Weights of a small GPT-style language model, trained from scratch on English Wikipedia.
Architecture: RMSNorm before each block, rotary positions, no biases in attention or MLP, embeddings untied during training, normalized queries and keys, some layers without attention, local attention windows, shifted keys.
Training: a variant of Muon for these matrices, 408M tokens, 12446 steps.
Each number is 200 + 20 x the weight over its row's rms, rounded and kept within 0 to 999. Layers, rows and columns count from 0. The size before them is the row's rms in percent of the matrix's.

# layer 9 attention query, 192x192, rms 0.162, rows 0-9,64-72,128-136, columns 0-191
075,219,183,181,161,185,211,210,243,194,189,234,209,194,213,165,207,172,203,177,197,175,198,180,212,188,179,207,163,189,221,201,199,203,190,212,222,159,191,191,226,225,225,237,209,240,175,196,214,236,213,182,239,216,180,236,164,211,204,212,217,199,196,208,171,169,192,182,223,193,232,210,170,164,197,223,165,183,180,189,187,188,201,181,207,227,221,210,241,230,182,179,210,176,184,210,201,209,168,211,214,186,183,202,180,189,214,230,202,227,211,195,159,171,208,208,212,206,206,219,190,202,228,205,207,169,170,194,200,205,208,252,187,191,206,217,205,181,174,207,184,199,206,193,226,185,201,197,188,228,203,223,191,231,198,223,226,169,181,192,217,222,236,204,190,180,206,204,217,190,207,209,204,236,179,188,213,189,167,191,220,184,202,185,235,194,198,241,194,187,165,179,203
077,172,244,253,200,201,192,213,204,200,200,174,180,161,187,215,188,213,166,195,170,210,209,188,170,170,207,196,183,208,220,163,209,197,206,193,227,199,175,168,208,205,198,229,215,227,229,201,186,200,190,167,199,180,202,234,197,190,188,209,219,185,228,182,198,217,208,217,194,172,135,192,229,172,200,174,211,214,205,198,159,219,198,200,185,194,204,166,211,171,211,206,231,193,227,201,171,198,224,167,167,205,211,189,215,208,228,165,210,150,206,188,176,189,205,210,175,168,182,200,208,225,217,208,190,203,160,219,207,196,202,191,218,191,162,196,200,196,140,204,219,185,196,189,186,208,213,202,169,222,198,201,197,196,183,211,190,198,202,166,192,227,182,178,191,174,224,191,203,195,215,188,239,192,199,187,176,181,160,235,184,202,182,182,199,191,198,190,174,201,204,212,223
097,235,180,176,188,207,203,172,189,168,208,196,196,189,197,188,196,196,227,224,176,216,194,236,194,224,205,179,236,215,204,194,210,197,217,183,170,190,225,211,187,187,187,154,188,200,167,189,210,203,232,222,188,187,212,196,204,171,209,177,154,217,152,182,213,199,186,183,224,196,220,190,196,219,196,177,211,150,211,192,205,244,206,217,198,179,171,213,164,202,167,208,201,208,176,200,213,182,233,223,196,211,193,236,210,209,173,224,208,220,185,207,232,193,192,190,246,203,208,205,199,202,226,185,180,183,217,156,184,154,190,185,187,211,198,172,205,212,212,191,197,214,199,208,189,233,189,188,209,177,197,153,216,247,210,206,212,195,244,199,178,167,180,208,194,213,192,204,219,183,224,229,188,183,191,202,219,201,222,214,182,200,239,251,191,232,182,200,200,211,217,211,209
096,189,204,176,185,174,184,169,187,180,204,201,212,204,231,199,207,183,228,212,238,173,170,194,226,199,185,193,186,173,206,222,191,198,233,188,168,165,213,230,212,171,175,194,204,204,170,200,232,197,224,233,199,199,187,208,202,200,181,185,195,196,158,199,194,213,170,165,163,224,217,203,161,225,215,220,205,183,192,194,202,230,220,211,219,190,212,244,234,233,180,205,204,178,167,155,193,185,199,215,228,245,184,207,213,204,188,232,198,231,216,178,190,246,197,207,174,240,233,183,202,210,190,194,225,198,237,168,197,199,213,194,221,186,189,206,180,204,197,201,211,208,214,202,176,206,185,209,250,229,181,202,192,209,244,182,173,174,194,218,192,212,191,206,202,215,160,210,208,208,181,224,194,212,234,172,210,205,205,211,222,212,222,202,219,224,195,211,194,196,218,191,191
111,174,232,186,163,193,180,169,197,212,239,166,192,231,186,191,204,183,225,198,223,176,212,198,237,196,199,181,199,186,224,168,194,194,207,219,179,196,220,201,195,163,191,167,206,211,158,192,215,197,221,215,193,211,205,228,213,194,185,204,195,212,160,193,192,178,183,189,205,198,215,217,180,206,232,202,196,152,193,176,191,233,230,213,200,193,166,208,234,175,210,170,177,187,188,175,165,202,254,185,228,206,207,206,232,166,220,196,203,234,217,180,219,214,172,191,213,192,244,173,186,210,202,205,201,222,206,184,189,183,183,190,209,183,194,190,181,201,212,194,225,183,212,206,145,220,218,211,207,153,194,184,200,206,239,230,204,207,201,208,195,211,192,207,235,190,177,202,232,199,176,201,191,205,206,172,167,168,222,207,191,212,195,220,185,242,210,200,190,220,225,187,195
110,198,196,216,222,208,200,222,199,173,170,200,235,203,197,212,201,224,177,176,199,163,202,191,179,234,177,207,182,204,186,211,191,214,202,194,217,180,187,190,193,214,179,189,165,185,216,199,177,218,191,193,220,225,166,187,200,229,186,215,229,194,218,200,237,180,183,245,175,208,204,195,191,175,200,219,194,251,218,195,233,178,178,202,243,176,189,196,151,209,235,198,177,213,197,228,225,193,169,200,206,196,167,152,206,236,175,221,189,179,167,215,193,185,191,220,170,165,159,222,213,213,203,204,197,205,190,170,221,239,172,196,184,194,199,195,208,203,189,191,189,199,225,217,224,187,198,183,225,240,198,209,174,157,178,191,190,222,183,202,215,201,189,181,173,181,213,186,196,211,189,194,204,201,243,196,195,209,182,173,195,205,230,197,200,184,209,229,181,163,188,169,212
094,181,208,214,207,198,227,211,210,232,210,192,198,183,207,203,181,168,217,211,218,191,195,209,229,175,190,197,218,204,214,211,213,222,195,221,207,195,198,203,211,193,207,186,224,207,190,229,234,169,240,211,211,188,209,239,203,210,200,165,196,201,157,208,152,200,161,194,208,189,193,195,199,230,194,209,211,138,152,194,190,254,220,209,174,188,177,231,229,187,187,191,203,162,186,175,200,205,223,193,221,223,215,197,219,161,207,207,189,201,233,204,201,182,200,212,182,212,229,196,172,212,237,172,185,189,184,211,153,170,193,184,185,203,203,196,166,183,227,210,205,213,176,184,183,229,214,226,203,161,218,204,229,221,236,201,199,196,248,215,188,196,206,222,218,198,163,209,211,196,172,219,201,198,226,205,184,180,201,233,187,214,171,187,189,213,219,188,199,188,221,216,178
085,228,212,168,188,223,200,198,188,167,157,244,184,207,189,209,203,197,176,174,182,218,160,227,208,203,235,198,241,217,178,216,192,197,211,193,200,193,209,228,219,210,207,198,198,196,216,204,145,222,174,222,187,205,201,208,225,191,239,235,207,180,179,210,256,192,210,236,204,196,196,195,194,165,201,177,172,234,242,198,201,200,184,208,209,224,190,205,197,216,179,219,185,212,225,228,233,199,183,211,169,185,197,189,203,207,199,223,247,191,166,221,197,177,203,176,227,192,225,233,200,173,189,169,168,183,222,201,232,174,189,200,201,189,223,175,233,172,194,200,178,191,180,220,197,192,182,200,198,194,206,195,199,215,182,196,188,216,206,201,181,169,214,178,198,181,234,178,184,167,196,182,193,205,207,203,212,179,205,173,199,177,224,181,202,186,223,171,219,173,169,214,181
104,171,208,217,199,198,187,210,233,175,221,211,203,208,195,212,185,198,246,192,222,175,199,199,207,203,209,214,246,196,211,236,215,189,221,206,248,181,189,203,178,236,190,170,231,218,230,185,229,186,196,216,197,196,194,206,168,177,195,226,198,177,175,169,189,209,193,209,204,166,170,179,191,209,216,217,195,181,184,185,210,183,207,187,188,192,230,157,213,194,195,208,218,192,198,186,204,240,213,158,200,224,199,177,199,187,183,200,249,184,170,207,205,147,198,203,184,169,226,224,182,196,215,168,231,172,189,175,184,212,258,182,197,167,210,170,188,186,211,212,175,189,198,224,208,200,212,229,186,204,187,226,195,170,198,217,187,207,219,204,236,167,211,175,198,219,220,175,190,193,218,185,214,189,238,184,173,180,185,195,210,216,239,192,192,193,190,191,179,187,210,214,197
109,194,190,218,224,217,181,200,177,183,179,164,159,183,178,190,182,203,187,189,191,195,216,175,219,213,232,189,216,197,208,203,194,214,203,213,178,208,221,191,196,169,195,179,209,200,257,183,200,178,204,200,204,187,184,194,182,204,211,225,188,219,198,207,214,181,195,231,226,199,219,163,202,217,218,201,194,232,191,195,188,192,187,233,224,226,202,199,200,222,205,214,237,209,251,200,208,175,191,189,198,195,195,172,189,217,212,187,193,197,188,178,219,211,225,204,243,237,218,198,213,182,163,192,220,185,212,150,181,228,219,189,158,199,235,228,202,203,206,193,207,190,168,203,149,192,176,225,187,199,189,214,191,189,179,167,221,156,210,206,242,218,199,212,203,182,205,207,189,204,206,202,183,195,205,223,213,221,254,178,215,209,213,201,184,187,157,168,187,255,206,193,229
086,221,202,204,175,196,238,203,190,160,198,201,204,171,224,202,206,200,209,206,189,189,214,185,163,182,218,180,196,194,197,179,177,225,202,233,234,210,195,155,208,194,204,197,189,278,213,199,223,174,186,195,189,183,195,223,203,194,192,228,227,216,195,196,188,231,216,190,220,202,196,185,200,187,190,204,181,187,190,201,158,227,194,171,206,218,264,195,196,240,238,185,189,180,206,189,204,208,202,190,190,225,200,186,185,205,209,207,190,178,209,231,189,148,196,203,196,197,228,211,202,228,203,200,211,163,172,159,209,219,238,202,222,194,168,189,172,207,171,195,242,190,189,205,182,198,231,236,205,204,227,187,210,198,209,224,227,171,193,181,186,197,171,187,202,206,174,215,206,187,198,185,176,214,184,180,237,214,197,206,179,193,223,165,208,171,186,195,215,205,227,185,226
105,171,221,236,224,217,220,200,198,201,183,194,218,177,199,193,210,217,172,203,192,198,224,184,177,180,222,184,192,213,181,173,177,213,209,214,221,215,208,154,226,187,202,219,209,210,210,215,205,179,194,181,189,189,195,226,181,214,206,213,231,212,228,171,211,244,204,218,175,174,182,172,197,189,224,222,193,204,221,217,176,196,223,194,200,205,235,173,182,222,237,184,212,197,211,185,219,215,201,210,204,248,210,150,216,200,220,206,209,167,188,219,183,175,190,210,186,191,190,202,220,206,208,185,233,187,153,188,203,231,197,198,211,185,187,177,194,207,171,218,215,188,216,184,191,218,193,225,176,242,211,205,176,154,213,182,209,207,204,194,192,201,194,204,187,234,176,157,204,209,191,165,231,222,199,195,211,218,227,236,190,184,203,184,187,153,230,206,140,176,213,205,223
116,211,180,143,182,186,174,199,190,192,202,217,206,216,180,196,198,191,231,217,196,200,177,226,209,204,166,202,229,202,219,201,196,196,231,169,177,187,205,233,176,202,201,165,198,219,165,220,188,217,235,216,196,211,250,194,220,178,198,168,177,196,155,188,192,191,175,181,229,221,214,199,198,203,170,194,192,194,193,199,218,245,188,201,213,182,169,214,222,174,171,207,166,208,172,201,198,171,199,217,195,177,185,258,182,200,195,222,205,220,198,203,213,221,205,188,226,236,179,200,178,176,198,201,175,195,219,180,207,185,191,219,184,200,193,218,227,210,225,193,190,230,180,214,234,192,196,158,231,173,176,168,219,247,172,214,206,178,204,203,184,192,209,198,204,189,184,217,198,199,211,218,196,177,162,187,194,192,206,201,212,203,217,238,215,237,178,208,227,221,171,206,197
101,182,186,174,174,142,172,181,176,196,195,189,221,202,190,194,212,162,232,199,211,181,158,183,228,188,172,205,200,182,229,198,187,185,216,224,171,185,212,221,207,183,199,202,205,218,155,227,214,207,230,246,204,201,205,196,196,188,188,195,193,195,144,202,175,190,154,179,200,211,241,190,186,198,196,202,212,174,166,198,189,213,227,228,203,206,195,227,224,186,209,181,187,179,161,184,219,173,217,199,221,200,191,240,195,193,209,219,211,248,228,170,190,246,180,208,191,206,208,210,166,210,190,208,204,234,223,195,174,178,201,218,175,187,201,203,203,206,214,198,212,216,197,203,197,204,225,178,243,183,189,198,205,240,231,220,201,161,208,226,193,220,195,189,193,180,169,205,210,204,191,205,199,184,182,200,191,194,208,185,193,217,206,215,214,227,172,218,208,233,171,180,190
103,144,213,163,178,164,202,184,196,201,213,194,239,218,196,186,212,182,229,169,208,171,172,176,223,215,166,201,194,173,210,180,174,211,204,223,228,205,202,223,230,183,207,218,188,226,193,215,223,176,207,221,217,229,220,204,218,178,186,217,207,174,137,203,180,194,182,194,195,190,218,205,159,216,196,216,190,174,202,197,201,229,196,217,209,195,181,212,247,178,191,195,169,176,200,160,180,196,210,202,193,175,194,244,163,196,204,237,205,195,206,190,174,232,204,207,172,200,206,205,185,219,197,238,203,223,226,192,194,218,200,225,206,212,196,202,204,205,226,220,216,218,205,201,188,215,203,175,229,192,184,187,212,207,252,197,204,192,190,215,200,213,194,188,217,183,173,220,223,188,162,236,210,215,193,197,170,156,218,208,219,204,193,161,197,218,218,214,209,215,192,189,176
107,194,178,202,199,224,205,213,180,165,174,194,210,217,234,202,203,192,168,182,191,180,187,201,185,204,197,195,201,180,193,200,175,224,183,208,215,186,198,198,201,189,196,192,164,204,214,178,157,239,173,196,211,219,155,166,179,212,188,245,203,202,220,231,211,208,218,259,201,220,201,193,199,165,212,197,179,236,224,198,210,164,217,231,216,177,195,166,173,208,235,207,196,214,208,227,214,200,193,195,185,169,179,210,208,236,197,223,205,194,204,181,192,225,182,242,205,163,192,213,215,228,194,196,196,206,190,196,227,237,185,202,177,218,173,192,214,217,189,238,195,189,236,209,198,186,207,186,187,229,197,238,169,169,229,186,184,203,141,184,196,200,210,174,172,177,232,195,192,211,190,212,210,207,237,171,204,244,180,190,190,188,213,191,188,211,205,201,207,190,183,191,197
095,174,151,212,185,161,196,198,209,205,211,206,208,185,196,201,200,210,234,212,208,193,164,215,191,183,204,197,177,208,208,223,200,206,190,198,210,183,174,219,249,210,184,230,198,217,174,213,198,189,214,228,213,195,238,194,203,195,196,182,218,174,159,202,166,184,172,176,188,202,196,217,179,223,172,210,207,127,174,239,206,231,197,194,168,209,162,209,233,205,207,164,206,183,185,173,192,214,198,217,199,205,225,209,236,176,193,224,201,201,221,193,218,192,191,184,200,197,209,239,168,208,208,178,247,203,204,225,171,208,215,221,238,212,194,173,188,199,221,205,189,197,225,222,204,207,205,181,236,197,178,198,231,190,224,230,211,180,197,205,177,200,226,213,205,221,178,213,197,204,192,206,221,184,210,219,201,233,178,201,233,204,210,161,205,175,216,226,221,242,198,193,179
088,201,190,173,209,207,186,213,201,223,202,189,183,225,169,225,189,208,214,179,202,210,206,197,219,231,196,197,216,181,199,203,187,179,224,195,160,193,188,211,171,207,184,185,229,206,200,184,188,226,174,191,205,217,210,213,202,228,191,199,190,197,198,172,271,169,211,220,219,165,187,197,210,159,168,193,193,212,242,171,198,224,198,197,210,202,202,231,218,219,153,198,185,238,207,224,186,182,190,231,185,170,197,238,167,190,192,208,191,214,170,200,179,214,174,179,239,219,165,227,210,222,195,199,159,186,210,157,222,167,178,187,219,180,221,193,224,189,185,174,212,180,174,188,212,183,207,218,184,203,205,205,191,219,175,223,212,197,203,191,220,219,191,187,179,190,232,202,193,183,208,202,167,192,169,186,222,175,195,212,208,192,224,242,216,204,199,168,202,207,176,228,235
104,219,185,207,194,169,226,203,188,206,187,208,186,203,181,200,179,194,227,178,197,208,223,202,231,210,200,194,235,228,222,193,210,226,221,222,221,184,216,198,197,199,172,188,231,230,183,205,238,178,227,180,181,172,186,211,186,196,185,210,181,175,154,169,189,229,194,210,156,154,161,154,207,193,232,214,178,199,173,173,203,174,207,180,169,179,210,176,223,212,177,183,250,183,199,197,203,224,216,192,167,251,207,178,203,178,200,167,223,186,175,212,192,173,218,176,201,193,219,183,201,195,188,208,194,209,206,181,188,212,231,187,182,174,202,212,172,197,200,192,198,165,175,186,209,191,207,214,164,207,166,224,240,188,207,186,226,187,202,196,225,211,210,176,171,194,235,173,197,214,206,204,179,191,191,191,207,225,180,214,203,182,201,185,200,173,165,167,199,195,195,196,194
057,219,197,185,183,194,218,210,229,198,226,181,200,191,207,212,225,227,197,209,214,181,218,221,201,220,190,163,174,216,225,221,178,208,154,194,201,214,200,238,223,206,197,164,209,211,196,191,163,189,237,207,187,162,220,209,210,193,222,209,221,231,230,211,217,189,180,179,234,196,218,213,221,193,162,200,198,208,204,242,187,205,168,214,168,192,168,185,196,204,178,230,199,194,197,214,197,198,185,186,208,235,195,191,167,216,243,212,200,181,164,232,205,175,191,190,217,243,213,180,203,238,195,192,181,196,215,184,171,204,194,197,196,165,210,200,178,217,200,193,242,226,180,193,208,191,223,226,184,238,194,211,171,255,200,214,237,221,234,190,225,190,194,178,187,168,183,205,176,188,193,192,190,176,222,223,184,172,199,188,203,184,196,213,198,194,180,205,178,187,213,238,211
063,178,197,220,205,226,235,202,217,169,179,201,231,218,202,200,217,235,193,192,225,193,230,227,190,235,200,196,198,217,193,180,207,225,186,192,255,169,152,194,206,193,197,192,194,199,190,186,209,184,214,205,223,205,183,213,183,200,171,193,242,177,213,212,228,188,180,206,181,199,171,191,175,156,183,211,192,244,237,192,193,229,192,201,208,191,228,180,193,206,219,213,184,226,190,180,186,196,228,205,190,260,189,208,232,194,180,237,222,184,197,201,181,182,216,204,208,201,200,216,199,234,214,214,225,209,198,201,196,218,193,214,188,188,206,166,224,166,182,232,203,168,242,177,189,196,218,187,160,216,178,206,191,175,201,201,206,222,180,193,179,235,208,192,213,205,246,190,219,176,200,199,199,211,240,199,178,189,192,174,171,213,233,200,189,189,189,223,179,206,198,239,194
078,229,199,207,170,200,191,183,177,184,207,202,185,192,188,167,221,195,203,195,155,237,174,173,217,197,220,202,238,184,216,195,178,159,233,215,174,207,237,203,189,192,221,218,208,199,178,202,206,198,203,182,196,177,210,201,228,200,236,202,162,206,189,169,202,211,183,176,217,183,228,216,206,227,212,178,194,193,176,235,190,212,183,206,196,234,204,247,176,214,175,180,194,196,217,180,200,206,171,191,207,204,205,211,172,191,185,184,171,213,210,220,222,195,195,204,215,221,210,205,202,173,214,170,198,199,224,160,150,171,202,192,195,212,190,222,194,196,214,187,200,242,158,214,196,183,186,203,212,162,192,185,211,246,207,158,209,211,229,199,196,208,180,212,176,209,184,221,203,215,196,221,213,216,127,183,220,154,214,190,223,194,216,202,203,221,180,180,211,189,191,193,201
091,206,211,218,154,191,193,182,179,223,206,204,199,208,194,196,190,170,210,196,168,203,180,174,237,179,211,175,193,166,235,207,193,190,203,208,174,186,218,206,196,173,202,205,204,194,186,214,233,205,235,217,212,186,216,213,234,215,223,209,182,218,162,174,187,217,153,170,191,208,232,229,199,213,208,174,205,137,174,205,186,208,199,200,191,219,197,232,215,200,205,172,202,188,186,168,187,190,199,184,237,234,214,216,187,180,212,183,181,248,216,199,221,234,203,211,187,205,244,182,180,192,205,194,195,214,236,183,155,164,200,193,183,201,189,242,178,191,198,188,206,229,191,178,175,195,190,195,218,166,190,185,210,246,218,195,193,189,228,211,190,221,191,218,187,192,169,203,198,231,180,209,211,176,183,190,178,163,202,213,218,206,186,192,198,232,188,188,206,212,235,180,194
110,198,222,205,168,178,197,197,193,212,222,222,158,186,204,170,223,194,227,204,214,212,204,186,227,186,212,212,209,187,236,176,179,173,234,202,213,189,226,226,217,185,188,193,245,221,159,188,224,194,216,206,192,167,233,217,218,188,217,193,185,187,162,208,186,180,176,163,213,165,198,198,196,237,201,198,184,156,191,222,198,213,208,194,170,207,196,225,219,193,180,170,219,179,190,156,169,198,217,183,205,214,198,226,167,166,189,214,188,223,200,218,210,189,209,201,207,235,235,190,188,180,182,204,204,214,234,192,162,168,207,198,196,191,205,193,183,207,225,183,225,210,188,217,175,201,195,196,209,165,185,188,239,245,227,207,228,204,239,205,200,218,201,235,214,202,176,212,216,198,195,245,223,202,180,195,181,167,234,198,216,214,214,213,203,205,176,193,202,222,213,198,200
114,182,176,196,222,245,215,211,193,176,169,208,217,214,227,208,200,212,172,177,184,176,188,192,170,219,177,174,201,189,172,223,193,224,186,187,210,193,192,166,203,203,244,205,171,171,245,222,153,211,184,184,193,205,158,189,189,214,193,233,191,209,234,209,238,208,220,233,209,222,228,207,217,183,224,231,233,256,206,204,203,180,201,219,232,189,187,169,172,201,232,201,203,225,197,233,211,196,180,219,198,178,200,189,206,211,176,207,193,174,185,193,199,187,193,241,217,163,177,210,202,218,204,206,192,208,177,202,202,229,181,195,206,237,190,213,190,160,204,218,175,221,219,207,222,174,173,188,184,226,204,198,165,167,193,205,183,205,166,194,208,187,210,179,168,194,228,210,183,225,202,195,197,217,219,204,199,209,168,212,215,211,207,175,189,191,218,223,208,205,206,181,211
118,176,192,199,197,155,233,167,177,228,177,197,230,189,205,208,182,191,233,229,188,221,212,194,218,179,189,226,202,210,224,196,230,223,214,216,194,193,197,228,226,211,210,225,233,212,169,203,212,169,237,195,244,203,228,222,196,205,207,176,204,216,169,213,157,217,156,175,199,161,213,217,194,238,206,213,200,137,168,219,196,209,194,169,155,172,184,196,255,180,177,175,213,186,185,177,192,221,205,210,218,221,210,214,221,176,209,207,209,219,207,232,199,196,205,169,182,225,216,202,187,191,216,186,206,204,203,223,158,188,205,224,206,219,210,199,191,179,219,217,195,199,202,199,206,228,202,228,206,179,200,180,222,215,228,194,213,185,208,201,191,224,231,231,201,169,193,200,212,203,192,214,227,189,199,205,203,211,191,221,201,194,191,179,203,183,209,170,206,218,231,199,181
091,210,169,188,224,229,197,211,208,195,174,216,196,195,171,187,201,200,152,194,178,201,154,198,167,176,208,180,205,171,192,227,233,227,213,173,199,186,202,220,191,192,214,196,213,199,227,189,169,221,175,204,187,226,180,199,209,157,203,228,185,193,208,202,218,215,198,258,198,204,203,195,186,182,190,180,212,233,210,196,211,204,203,226,240,231,184,205,177,201,264,241,188,214,248,226,226,214,203,215,177,181,196,209,199,231,205,185,257,187,163,196,194,202,199,206,230,188,220,236,213,230,224,193,169,196,197,210,184,201,211,175,197,188,203,169,222,191,177,214,182,230,191,236,206,170,185,193,200,208,212,218,229,181,182,189,199,209,173,202,218,194,178,204,196,203,222,177,202,175,206,188,190,183,220,186,218,183,167,186,170,191,208,210,200,189,220,202,183,202,175,211,220
125,188,182,255,198,185,185,223,192,197,181,198,185,201,198,205,204,230,224,214,198,181,212,206,173,187,203,196,198,213,190,236,233,230,216,207,236,203,182,203,233,227,178,190,217,219,244,211,202,213,192,213,199,195,201,189,178,194,199,227,211,183,181,195,180,232,180,225,189,192,179,184,184,209,194,215,192,169,209,178,230,204,210,171,196,190,209,162,210,241,193,200,226,162,186,181,197,217,211,184,161,239,208,187,211,224,176,196,235,180,191,207,197,189,255,195,170,154,233,206,230,211,202,204,209,203,200,219,174,218,223,195,196,220,178,188,221,187,175,200,179,208,210,208,222,186,226,195,166,216,172,231,218,208,185,196,207,182,176,196,235,195,217,189,194,206,209,160,171,194,233,217,177,203,219,179,164,232,189,194,192,218,218,147,169,178,185,209,201,206,216,216,193
# layer 9 attention key, 64x192, rms 0.154, rows 0-8, columns 0-191
059,204,213,184,212,212,192,148,236,191,217,203,222,181,184,222,211,205,189,193,207,209,215,205,209,192,183,219,234,219,221,186,194,173,207,227,158,172,176,238,212,174,186,183,177,207,200,210,218,165,228,207,202,194,221,234,213,242,217,183,207,182,190,206,189,173,200,230,187,230,217,229,215,184,193,192,186,199,187,188,155,202,211,254,164,211,178,207,199,174,155,217,178,206,209,207,210,238,238,159,209,192,198,215,200,199,189,214,204,196,246,165,202,225,183,156,174,204,188,190,219,181,168,185,182,187,183,204,209,198,205,227,220,209,218,224,205,175,215,213,174,184,205,221,191,211,219,179,203,214,215,165,169,224,192,190,168,197,214,225,199,193,214,190,234,201,236,187,183,212,195,217,202,180,176,211,208,203,188,227,179,214,195,194,189,224,186,167,198,205,178,214,192
072,230,193,233,184,211,204,175,183,206,188,189,182,231,199,170,182,230,185,219,223,178,196,177,204,201,246,189,194,232,186,212,229,189,206,183,228,239,216,183,156,178,206,212,198,186,192,183,219,219,205,191,218,191,171,218,182,167,169,209,200,209,205,217,196,196,196,181,206,194,159,184,198,218,211,217,228,219,190,194,253,220,198,201,211,183,220,213,197,207,232,198,225,206,203,212,192,227,198,206,207,192,203,181,206,197,206,183,207,204,185,195,175,206,173,221,207,187,225,189,183,169,217,216,155,199,177,202,182,182,220,210,209,187,180,164,188,214,157,208,180,178,194,191,216,222,218,213,222,177,199,215,213,155,231,212,211,228,201,220,227,185,211,219,193,234,154,177,246,189,186,157,203,206,171,200,201,189,220,209,196,163,198,224,208,234,205,231,193,158,226,176,215
079,193,192,201,215,181,194,195,214,202,183,214,215,209,226,189,194,193,229,207,210,191,195,254,226,197,200,183,198,194,188,203,194,209,173,189,176,156,163,182,156,215,199,231,220,170,177,217,154,210,203,218,178,181,181,189,221,188,201,188,201,163,216,225,208,165,201,207,200,245,190,209,213,177,187,186,183,206,206,182,183,182,217,188,202,207,183,213,208,200,192,195,195,215,218,212,217,190,180,197,199,232,210,196,169,213,175,229,244,195,219,205,198,201,233,212,219,193,214,225,215,233,206,205,204,236,235,206,222,185,203,178,217,171,171,255,215,233,212,193,217,233,204,223,196,198,179,175,220,204,203,178,193,208,146,185,181,185,225,176,203,219,191,157,198,177,191,232,208,199,231,197,199,162,185,180,189,207,191,216,203,253,198,194,212,188,196,188,198,246,187,171,193
092,197,195,188,213,183,178,208,213,190,195,231,190,200,218,190,178,210,214,192,196,225,208,248,185,214,189,180,206,191,189,235,162,178,183,184,182,185,189,186,194,216,186,189,212,146,215,193,174,206,191,229,178,198,181,183,216,173,184,189,180,168,199,168,229,183,174,179,218,229,209,194,217,198,167,183,211,202,199,196,202,215,222,201,186,206,187,210,197,196,205,190,210,214,186,197,220,187,176,211,204,230,210,208,187,220,176,239,214,197,207,208,212,201,233,208,214,206,208,231,199,228,195,202,215,218,255,192,201,177,192,207,209,191,183,231,223,229,210,169,205,227,223,229,194,213,137,174,236,238,195,189,191,218,118,192,196,183,215,156,212,187,214,193,212,174,218,212,216,194,186,202,205,171,189,191,185,228,189,191,214,227,227,199,236,195,194,213,184,246,192,196,193
102,208,182,227,209,183,176,195,191,220,208,210,168,201,240,172,186,210,232,213,205,201,213,229,207,189,219,183,217,191,192,211,239,194,180,173,183,167,168,195,166,184,199,206,245,157,203,196,205,211,207,197,173,158,157,198,202,198,178,188,185,175,190,197,207,179,201,177,200,218,189,205,220,209,165,186,196,195,162,196,205,198,202,200,173,201,193,216,211,194,186,228,221,227,213,176,216,195,213,217,201,218,220,180,197,189,194,212,215,207,182,203,204,201,230,191,215,204,227,225,206,207,228,169,174,221,249,215,194,180,215,179,172,169,161,248,210,251,225,205,217,221,199,218,222,183,169,188,195,213,195,208,212,244,151,169,179,186,215,181,213,201,213,200,200,206,170,225,206,198,216,192,221,166,195,220,213,248,207,238,180,207,205,205,209,195,171,191,199,217,208,204,200
082,186,196,201,225,179,188,220,205,191,182,231,234,207,204,203,203,201,215,180,168,204,184,247,193,204,177,197,217,199,184,192,166,205,198,207,197,176,200,185,190,246,175,201,181,190,208,184,183,209,193,222,163,223,204,190,209,202,186,203,217,181,199,194,182,186,196,206,201,233,244,206,170,190,200,189,184,186,203,192,200,194,220,182,231,204,154,187,193,186,224,213,164,204,214,151,204,210,221,202,213,180,195,205,175,201,203,202,267,197,191,220,209,174,180,209,187,192,196,204,193,236,165,227,210,193,195,187,213,222,203,157,220,156,213,215,206,192,208,156,195,233,229,232,192,184,189,173,190,205,205,175,189,186,190,209,196,195,209,184,194,165,215,195,192,199,212,222,210,201,250,156,208,192,198,164,214,216,205,186,197,235,209,155,205,192,216,194,133,174,206,219,208
092,206,212,194,211,215,183,205,217,231,199,184,210,175,215,187,185,209,176,196,224,212,216,153,218,200,196,197,176,201,191,166,205,218,198,205,202,226,181,193,200,181,196,179,175,224,197,197,217,209,184,209,232,206,213,192,200,165,237,214,196,199,234,227,206,219,191,220,195,198,167,216,188,197,176,216,206,174,243,210,210,217,207,182,208,207,201,233,208,172,201,196,186,205,195,235,184,178,218,215,179,181,181,235,235,206,217,218,169,169,202,196,174,230,224,229,214,193,133,181,210,205,223,195,207,184,173,199,203,189,201,225,179,221,188,177,216,214,197,211,201,189,208,249,226,178,221,218,200,206,208,200,225,142,210,220,215,233,164,202,213,192,198,197,212,209,165,194,198,161,193,193,174,164,178,179,211,159,176,193,187,170,174,201,185,225,215,219,209,200,177,162,231
096,190,226,187,209,212,216,190,219,198,206,180,224,214,209,221,204,178,236,218,206,223,239,220,214,216,163,183,219,185,242,210,186,161,219,188,190,176,200,213,228,214,183,159,229,200,221,196,202,148,212,221,140,190,221,203,190,210,217,212,159,180,219,195,247,188,175,194,195,223,232,205,193,204,194,192,192,202,207,183,169,198,195,200,213,222,203,212,251,193,174,189,194,183,191,175,214,176,193,177,212,196,198,199,195,192,194,191,227,224,200,189,202,223,203,175,200,213,198,236,208,211,197,226,213,203,220,175,198,203,205,166,228,186,204,205,241,152,178,222,233,204,195,189,145,193,178,187,192,204,171,185,212,248,189,187,233,204,197,213,196,210,222,211,216,178,212,183,192,191,182,209,197,198,159,218,194,195,203,185,209,207,198,211,206,181,171,209,212,195,159,230,176
113,166,215,232,183,191,190,201,201,187,207,187,197,197,217,196,178,200,207,196,229,228,254,185,176,199,197,235,184,229,236,214,235,221,179,198,207,220,167,223,221,197,225,184,234,209,195,208,188,166,184,211,206,174,220,211,165,222,183,170,179,199,228,191,210,201,190,195,214,183,178,215,194,188,180,189,198,151,171,224,182,192,194,180,203,173,186,178,209,212,191,190,202,194,160,191,154,213,211,188,179,220,198,209,195,181,184,174,168,226,243,216,206,167,225,162,205,243,197,187,189,180,183,183,205,167,191,200,143,202,198,198,193,212,213,173,212,177,185,202,171,185,200,167,210,218,189,195,203,196,209,185,264,190,205,199,221,193,195,210,189,214,199,224,221,192,186,196,200,193,209,207,222,211,211,205,220,165,178,177,234,210,170,234,223,184,189,191,199,213,216,206,205